{
  "num_hidden_layers": 11,
  "attn_scale": 0.125,
  "bias": "all",
  "final_lr_fraction": 0.03
}
Each number is 500 + 25 x the weight over its row's rms, rounded and kept within 0 to 999. Layers, rows and columns count from 0. Numbers have three digits each. The size before them is the row's rms in percent of the matrix's.

# layer 5 MLP down, 128x512, rms 0.143, rows 109-127, columns 128-255
098:499516490514533464493523522426463482455571508477513487481509471501474489517518462520473531481528466472531510479505492517508555472497516512508499460489547520547523483445514451514490531465550489522553513481510509496545475484524514444497513501498511504487497500486511511455490489534473533505434501491504489495528476502524510453479547522488494478522490523498501506485505474514467489520470
097:508505500472521472488490460510522507523516549478491495475512449520482515542485508547492514474510483517452488491469470475530475520523460541517525481470516512505476503533503500515515498445477536521516462481483503473468463553524521498520513542487507510491504473490520485518504526501486505528490518486492529499509478491506547502494492507503512515480502432490505487560508481509461503490438
097:523451528482498475505446492518496495514479523558512476525478533491537462506512507505499527426524497568507498503495486495522468496495501500485457517490496488534504518512536477459502514540496468508481509469440514480500481503507509515478517544479521508491492548434525503564478493496476491541457495544498495514511530497523478526461511504500458486501486476516488461471482486463523543508528
125:504508499530499439474480500470474540459515503497499503497524507456451511522488496425478501509502522484498485528479485502512496490488467526513539516500500497512520536507511508493505502533482519495488476493539511471463517542495491467503501520500472532488502475568491511529497513477493478496465478528501496459555486496437459505484514497493492487521502529452481552505510492511475512534490
104:454565484529503440502524522464529496533523506460463519501496548438477528506492506510502517530523552447531518498522483513474528556503498509478486462510511499482493477503527540513450454498536540510494504517496503517522505521522521532504534489543512498493501485510476521496482504502472495507558515499466476553468483514436539539547518498532529540500539527533492498497523518478535502545504
096:503461510459480518500487514507481492477484502494482479522493531482496507479454478488452510432545530485485521468422495496511575485523491483470509517509516487482482525444506489512476524489466529502510486504472494485512481496491487491502545526497486513447475502496491493500498524495468516460528470487470525537534445511538517520516532533481515507489525504479506538510518500475473509495482
101:475449473513511492533462480475476421490505471485536504526460500499543459507516488492485552516514520546495507557490479526469481464525494543520489522439545483500461532480531535526531466492509488466478526514507489509467526511499476546481513499483501496481527508464473517525459476466475449479501472493499521499523479514487502507561499467524483472496504520482438500465476500517512537522497
103:512496523512479470542492484496520448528479539516495493476514502487540479495473454524469473472488516532521537509497493504557450480490488466515515479512470505483450505477493493480495539483531481477478505514499482529494511452452490526495487504467475526502516536475483512458473506509474543513466495511463466501490492486575441537485481468474484475502498493516550490513522486506498513499500
106:536535502537501485420530513530562515499461525528531474433501504500523519512496506495535504510466542436492505489522497501528488524521478499532516485500501466527510481539511471509521479491498520483489465468543519486484513491470486479481498525525456456480521493519518499489481492519507497503528494513524451457530486528482518501498474478477530513479508474511477510515499479468495467469497
104:535487519494480513508500465524515526470518482491476512480472462474492501520515449488517538482518533532502493513458502486492521509536499444520492486513507523472470498485506502500533516488514477499454500506485510494511493519514521474489543500522496463482506537490500529504517510442498508533491548450537513468532482514556518535528489483525500473460521494495515536515472497511497491526552
105:486517493497528506506475493514486465486457492491448478518504518515550469498507487477507496535460466515539491476456462515509460474505467504505541497476541486474509464481496515494524496503480515474505437437481512532457525481468548517475493477508507484463489507478463496527458499522474501501527508485532522510472547471540487465462525482518483496479486519479526467472485481495480503499533
093:468468484496505482495477452512517481500512447512533521472477520455471516525481492506490525449547533500470514494470534437478514488510493512491508458521510530534495528495506509530486511466447512503512514492488481498478472514499514478483486512465534550501519474517512526490464488475485507484467487531491432546506511499484565489461509549481483517502510512531542505514471518520537506538525
105:495492490492524522461501546451451483477541524521499493494507501495468482504517475520574461415480533504493514529441531481503474459493506507502478502471502512523514492509517457510493510464492485537503455466497486516548514485473464502488519511469501488508523455520485513490452484485484513516514482512570501484505438502475478512484528534513511522469519446489542494453458487510490484512489
099:489468482522508488512555500483484492499560493479473503504509483523545539475576490488484537475554486509517516531502497544524526524537506503487475477435494499508518489479504478495493522545492485504491499465503518545499449532471499512527485489494466503488509484454502482523485526509522523478520517512457520515515462520447487533502503502518528471509484517428454488482543550484509483531510
107:488516503492507501473505520463463480464488488543513556524502521484463495475535542544502519503510515451506508474521485489463487475465485469496529522557462505535459512523508490463486461516523497493544530464470495530526485483454498476545529509505493510524488465525513506484490475538460481504548533534537521468524496475557497515493501563513541563529485493532484523485461480541528495496483
106:499506512481513505482480534471488499464526483446476514508529467460505506480495487476520509508515480503517525527463538450519497498475513471516521495565563475478495533558503502493499523508481492508493489559529484493480542548485470486501559465453451462525496538530481506531498498487497517519484411522515423447488505493457485502472513488542529495491515474529500485535525533479538517500474
105:490497517533509528544475468514491484497491511475463438452490490483497512502496477505508502483494519528496526470492506509568465496489494478501480511469471512534495519497505476534469500505499512511499495472480510492478498477522494493457430506505516511470456524501489465489496504493485502488433519478438508500479471492513451518509499495477509469448486492496498431461534487499466514466507
088:491495504531477474554507508519486506563530493489469561529544446487441486499526486530524471505518504518487485544447480490465505471532474509478481495506441513501482518487464512519460499470503534525521503495492472481499466510530486513516504501524499496534504486543520482546488487527506517542478522455524518519495478509501471504476507483500488513512487492460479523526521508547511474498518
098:469506488488511558469514468459462513503519518467424513539487459490473513489543470538496481495474494509503529501546546494498494499489494515539547473504534460508485540514492474484496487525492494510460478477487499486546476517503519528485487493490519512499552557487503507505532483470507511515524510521497515494526481485515499471535470522503484504501544562546514502515560507540536501520517